config.toml
init_std_qkv = 0.0506
init_std_o = 0.0628
max_grad_norm = 2.0
batch_tokens = 65536
max_steps = 2141
Each number is 128 + 24 x the weight over the matrix's rms, rounded and kept within 0 to 255. Layers, rows and columns count from 0. Numbers have three digits each.

# layer 9 MLP gate, 320x128, rms 0.072, rows 221-237, columns 0-127
123125097084157090121110155130077104114159153147152105154174131133144126139116095095139110125164087153136085145114126156104096124153116134116102105167093152147065127129163130144079141099136105137172114148143128150135155154095112130102129140141147151127151127117112146088111122114166166165164150140095128139136122129121110176117109114146113116124111120131104131144111145114115169115102
128102106163172117126115114099078190143111135104161112114098124152126115112180123142106090119123065117132121094143132136116111131103153170157094164138139140075122108102095156098116157135118144132139111133164150149110127170135169144139144170120136097131074143124152145151116096133124133160137094088115168159122104153169115100099157157135131132097105145147127127127170083136086093128065
154134130138156093149119125116104097109158092100127133142149100130154147160146117083135136189121092110138122131132108165131084107144104139178130122153118166098084123123138119125153118092109105147140125146092154125150139103142110145094120155115129108160169129116101143133181151073152108150100164084184162115122147133122112103163139122125081113106112092136126123129188133094134138115143
110121173096174112120086096114123138152151123141117114162111115148135108087178150103133187136109105126102160173175133137158118158148122163130149163167083150122115110080137146106090116118143131137143110180129144117137124113156071143103133125149127111124167123155154156134184131117117117119157116084127142111118099199168120136103151119154075112163150166100148117178126134137135115135126
122114161111133100120081117132118096146129147160142146137137095145095158128150124118116130103118127118168083114130118108171140101113121130130082124116114147107145136184113153083173151121148087139110127115102117133136144158157135118112123102167165134071138138134132172116141157144105114156154133117159064137120119097120081115124122083151129145136087130141134139133089126168089152113141
153127128125135142105143120140119114140127160110122099112103157165130118110173108157140113133166074143185109113170108154122147169155129148144120140106122114171120089153096151140144092123134125152175137144142142162145142098134123139150157090091068157156126099130109163131128103137113132182106131154099091111145124104096092109120168160134127127132149101139161118118167132072127121152144
078110126140124176126125129145134116157159102175090098100130136133136140138117148142137134115161127132148117128136138130135136139115092100154129139173086142121114073123163122113071137130111164105168143104131108170140147088119148107154110139111103105123142121171150118111136128094148140124116129089148154096142153135127140132098129133135130103142130104104102117095127121147125133066128
095119136132073132114168101129111062154138099119136136146120134153108125157144151096120105155146140121126156108160166142132083132089114114114133175155130086138094131069134132165109112132128072124155132097116134139166154156103136161154174164148150144129120100083128140153115129112147168158154105103184124139107137144128091103118165145109076113093105171122144153113110100114114137102120
147151160134111124130130111088160124088166171090137168133108153113123154128132090157105121152134120115081136101168114116121182127145125119091168098132108105128148178107154132120109141137138159138093101129131114106140173164135159122086119119143120153126174148151130159165113110122144116146160093098148122108163156165175130160132102136141092107155143117175121129139096113133124114109102
142159144104119117100115110113103136122100148114117080169049139124142131110147145108161163159141109119125103176157106103161147160151157107116145122133165106107145132158156116128091090155125157103147110124164117169141133166127169063170140105112089121162142149096145179108127142164117135147124159123097127100146151083159126127124122112149133143071165151147113159116099111121130139139110
112137187126076135153117154125195109134088127152148150130114125162152105080129177158127154112109125124114106124117156103122131128146154144147151122112138094104126096135139142110135132077143076181128135127140156156141139128181112144133144175110129125155150172151121112122147089106123117158198116078101094134103105118123139162115165137178091098132143086126103094147122173144077122102131
114142093138118128123141151134128128140116160148153119163103147107118100134157123153095147133121110123122138186104134123123127154156148170111136131133128109144118097132152106106150121124111099110112137139137103108068140163164130104096131154147158181082082149116115164163109139128127137117137096118100139119099146065148151133143143094118147092095139129144126105137146133118102143145149
096161140105118148143118124129160132125143122136145150160112089133144142130083149141129143108104122093103106150118105113119114165161125154159129109178111114121131118153162127133106148137148122095146072121131099131149115170152139120092153126153117104159126118131114134135113136103097103107100127136166116100097120113145133135151121157171128191128129133145134130105147155120125150099127
112159142102116125092141163128191107092154083130114117143108105138136145089143123112073043097150157131147128110132154137067136114163141160107106143128143128122148156157168162121088134044150086148116142111129121097115100153106153137151149133136126155150117097170129138084081162148163148120140112127121125111115140090159112136124139148133107112125138141095142127155106170124143103124131
136163149105144121097129153143133119093157141130145107114085150133121134084093144127141143110162139108114147123129101150104181091129161109183109134145153159108155094177122103153112140133158111117121150141153089121140157116135100146103119131098080141159128104124119126121108092143113102127186106126133121114132120115133140079121149104116122144114139105136150146148140088151125151124133
150121139119150151163091154081149117132116130141133110120082163069074123120086138145107123168122117105144118119120076121142118140150101144098127083119155120052148122095141123142109174055120104108140129194133141136119139161115101126117103076146143091155125146150119121096143127143111108109097111157079136142113104128110147140090116156140120113085150118105129098167118117108108138141136
118103126162119109077050117141097162118158097102132115160083123094078113120128132122142134108141072101116123119162121141086117145168166113123110137131121088061120124111118134153171123170154134145154071138125153102120158131105132077120154114143109087118142110081191183158106105156150134129128078164135145094082154124103123135164147168135156084115111178090100145115097103175120142104129
# layer 9 MLP up, 320x128, rms 0.0722, rows 221-237, columns 0-127
134109107118130144161125142148131165132119144140132159093123126104152140132141142128132093145145121153126117184157098134130147115154152134107167148152112115094097138114119115102110121132185141121130134144090129128140070151162157121116137136150110128105156109120108121156110130109086140127177153136082166157069101072178114151108162098124110120155124140131189135139123106157115191115147
142179100143124102100142110132135113168119133124121144126141131152150129156119095071113122113096091179094109140110109144064150118186155166162129167111155154128124191183120103105128099150127111138112109116115156140096154134144145118118142127147099174103168141137105126163110084156104136094066166130128125117144153111137130143135102116127140106101124150136096136104093103101127160110132
137142190129160130133154135143088110065145106135099153105133152123092132152114104118150154108128096129126160142135093139167123112113109128151126166143092147149098133159140131097136111113133095128118121166121112132116149136106138126121149122145151121109123125112149114176076121137106106179095180097151134104122150112118151080147115117152127146139107122144178132174142121096113090104153
118110080115135108141093103145170095153136099097139160091110151111112129140107138118167153163120133114113175153147105091141152159134102164103183129095168103131149126204142106135136109073129106080134115156138119118146112173144148145139111123121109109112117135091131129122127099149114052098130152127128143116120104160154151119122074128110129131138110131120136109055106125137154167110116
150125114137153162124180094129125120081128111141135117133119182115124129125106114151095167111134141105122124135123121090157114187092148139094131104143113117099100141137149102141108115112140118138113112134098087089118115132105103188117097132093144129160149105150108140100123110092119167137123120145125122155149148140119148105123162132125117161129113153143126132135144074138105160098164
170124085129099123107110169116119157131134089157121115122128120142118121132135175144183176130097126122101136120164128168141121111113083118161163095120142113110123146118112119103139126107148154123135112112134091124115113111107097111116116135102190107125112144134147066136151107152174144069114139116170164130148124131137116133081107101121140137127096151106156121130088122176072134102114
128154126165169110135118160147122136153145103119101122105136115138135124158114141129161131137153145163081126133123111120088095153137124132162121125109132154100142093110137092139103162180119114113165108131131127125169114107174110127130162106127110093114114157156135090185122082104109136104144127127115114106163171175153134114114107147123145083152129132133115135175149154108132127122112
142128104118151087111142151158163143107114125095121107121138133117139178102146105146142145122171116111137089160123070119137135121155125134180183161158115134140129095081104151103081143135125128112132137160120146128085161117130108149152151117119124147124108151139094150106175108111159117146122174112144134143101147127148122161115101137146134125134163134155111203136110123128143157189123
141134113094100096136103121164107108106173184129133127102085151111113110128160145143111147116163109154111142106155140123124111157119172127102180152114080134120126126113128139149146150144130134132137139087138135099143116138142111165128129180118127131098148154144124141146122106091142156120144148091140098129112146185137115164163100138137067119141149117145101178169108130145133152110143
156109182179113140105147119089143132135160107127176136091150097114146129145137141134121066168103173153148137160147148124145113125134080159138217122131149113129095096111161120132129117090153153107113135100145101162113086125150112163137103094167155127099125117168096142143137126118156136136171127155128128146145169129164102102115127112131122126113129089145118129116086146158165110121137
131132084128124165127126129120130164138151090092061149126129103099095124101104151106091137110133142096135125110098110148148126120119117118110162109141123186091107133153093167159100101091105128099156084151121082119108082103103159143081080165165128134080191119136165197132163113124116166089091121123110106141114121115125142102086125170122151094133145132104107119146172122103127175129122
126135128074130134119112157128151137096132133138102144062113128114119132162133099149125132153134140114089146104100139116157155155142104147114128174126137105111140134128129127104099131121132145119140115127133144179110124114125166112098105111094138199064142147107102101128145118127117117135077176145141092132147100140150103115165114109115129116125146134146082115135115118111116118176132
135145141131157149167102122107144130148123101134118107124091122177105132089115139150119151108147088116116177160129167141139141158142160136135138136157121118102140109086137121118102109122097122079107127133102136130112138139084138151128141133109142145129137206120117120141166139136159117115105110079102142110098102090153139121116116134163106099143123074153146138129137135080118105126107
144101103165094116178146125101128162126156138089132149093147165121110148124142163179166119083131137147146124147108098115164112135127142121154115109105111118187145105095138114139153105140116140101069153138103140149084160120105166167156104134101161119087112143134150113176151105103150151109119117107161134129103138129171140143123124134121079136149134180125102116130098109134098135107127
114111130160109133067120124150121165143164128114062127132127092102160112118166131110136131140134124144068136130126155179144131115161117155099108141124091074143157156135150153163104128113117131148120113135137134113137120108085118157124134122116109094141150070145117100156113135107145141103137150104126137139109086108121128099148115155138129122100112149131119095125191140114091095118115
144148119129104164110123144140094136148120124118106149154100123151116111128150042143134111099132092145119153096150127147130103123123093130110119133144125117165165166150102099154115095152097099152127157108120171116176129121108123164125137185135193106117137184132149123148115120119124190127119105108128121137139137135138152114127145146111108087158120102143109102127168121102133132121157
180159075121124166128113175163192110159143143148137129159105161093206121090149127139111129109172153144116082124165117085131137098115158107075100123154131153133160109136153142133107101142089151144134132122109131142109101108163103167066163127132116151121148142164118091140130149127110164107137132152156083155149105126114160128126130142137107107150124091161101102110139114138154099139077
# layer 9 MLP down (transposed), 320x128, rms 0.0724, rows 221-237, columns 0-127
182111131138137146135104130097161128113133072101098154097143172086109140129130121126111136160107136127129123130175089157114115153131140129156133172101140132137157138110111128100150085134138126148128159158102081126151120129138179155111102111174100140136122142091162129077171127120115121123092139103153116163144124123083115088146080157143111161164121126125122117101141148105112149159128
061114104122143182190124131116148103155083158141145144137152116101097154170141114069107122137092116131155139176130137139111102135129115069145135131125114151092114088143095111099138093131134078139139088093153079110122141110108092083111155154092170131135088114126138105136142130114135140140150131132145137136120109105129171167127105080107123145118110113123141092103143111111126145137096
168142109095162104075117124092153152149067109134141065157090135091135125125126101133138125119129144151170092100096159105180120124150134130138113099114131121141192140118126110159156124141114140138123115092139124121109171133139149073150128100134117125128116141147139142113083087097118135092133118125105121148146136126103129140089147150123110109130126128090125098166097128157137184150120
085118106107130150123118149133151112144131108106132109149126105103136091135134089122139108159150114132151142107091101126149146105134117121120140128147129139129125164142160109110116152171141161165143085074136146150110186136152108077080111152172114123126073180108121097166083149119139126132136134124148167142147148095086132182139100124105127144161132078139101123112094129131149114128081
176118121146072156139103119148119159134159122090130128152140127118102119105099133097163134127116118096087163129125137151172080131155133131127103108120112121101158110142101129108146142130120142136142127162110075148101116126090107096112099113136112123167137110184155170125121131150147122107110118140098110135138134101061147120089133122107132141128151125146135125131142151134160135140149
161136121112162109162109133112134066136132122139115111132158137123088145188118107109114167132119123162121123142136129104098116164116151121153112121142128188128143102135145111099163124100139176096132179147144135135141141135107131150116120111120125129133092133115157160103152128130136101159075149110152142121118167123138096101124110127141126145143136102153079147102106135117097095186123
097106096136162119124150132107105146118116134136142140094110151132121129120156152103144135183157167171093137120083121135138098077199117105122148135127146153140126118172135129141077124150176127110121114124131131106162081152146195119145142178114108127144102117139133089154123108149151154147163140126117148118116134123117114163142104169121110122121111101144175133176154132084123137166137
154125134136111066162130092117123135135088102160102114109108088111106129108124117117127137141086127146075114120149080098132168112159095128101138115163123109114130149167118163091122114154113112135115188114097165126105154195141119123116090082110153117120091169149144113127138147159131150119121108091115147111133107125107112129110113101161078131115111095128121117156102127120136122126160
115124159080137136170141170129147113124141129178141102136125160131162112133132124115135107123105131130111111143106113160097144085113123104142125109111085164104102116117157113148161110145150131136112110151138133133120160140133139125138127087091118143130105132102146145183132111158096121167168073139122154129125145124093136087071147125140119138183126140097160122136101115113161131129151
116166115144122097150103143143114138130091140175121145125085113103151109174126120125135107116125151101090137063160160136108139155105147140147098099101125147106174175133089124126172163136141125110123123152124102113159132116111145120112147141113118101085142131103153177127077145135121186141103121102148140117107093155106089132141164134126152124131082107127099089132163124146081166151111
099104098146129138128105102181107167118137185113126120163162195105110180102105108120123107118132103132105114153112104094132141143111139106138120124137162130163110144133137136086162191137114133136099127136162177097143154152105161101112144119123111114118134087144171122172095126158106103101122144107150120102147179140127111090116089148128170154147148051095128126096115153149117111112086
149133135147063124163119088122128136132122097142153128172075089138129099174148110107117113100150142135137100139126106090086100133140114127149145138148093101123113120136148111147142160140152148121116132099105071092122101130105152123141125125154156096120131131117134128153142141158161105165152116141127144138103147141111107105101120102100137143108091141142116136174140139134182122106136
089133107130127169100101124112156101146099132134137118102160150103149109181116111118096140121137144130152139146123098129141125114143105127111146097128155143163127134105161091128159110150142111127127149147139130132100133154112100080121148112140116134123148105151126120141048160133142122155135131149154123173133185115111126162135146145099151169100152147099095095105161139147108152128124
138099139164107095152072184093142135129101129125131126129142129116135138141167132140132135116179139113155100092148112110155127130149175160159144115120155106096114147111130135119130150077108118117137106117096119124145094123131149136125129148149107168114110113129128118167132106178161105147094160144125101129173134075117108158118133111102152118125134140144076134084164171123162122155115
111150125119147111176143149176163125110103098160163117124141132129078129136093139120118093121137118130149110105127108064110154140085116138138114124154159165143103096092124089125153090121123142128157150139138125132106159112146151104159139101146136145070126128146104119134111148104123076140134135158127133125118159136138126147089129121185134115174157109108133133158084142131180171153144
132112069101140155099049104160144131118127117095120100125090123132105156168124141148111124101080124157139137144149111098148069112157076106142080087118149120106148149101151137115124125115108130093119100139127143134126149127127096141106119107151121101119134118112120154105108115138112092113107104177128169119111118125091116119135088129145113106078147137136150132150082131093117116107134
089106122101154122135133092110147127138109107122120112138086181163183109151149133110141110154094136088140118104117111111125175182097112119083140144107147183146145135111152119123092110122144104084109128117146103093115138144126126165099137097132152150119184071125157168130095132121125126125145173131145126101143152152101170159132158099157126145092098133117143128140167115140121135185156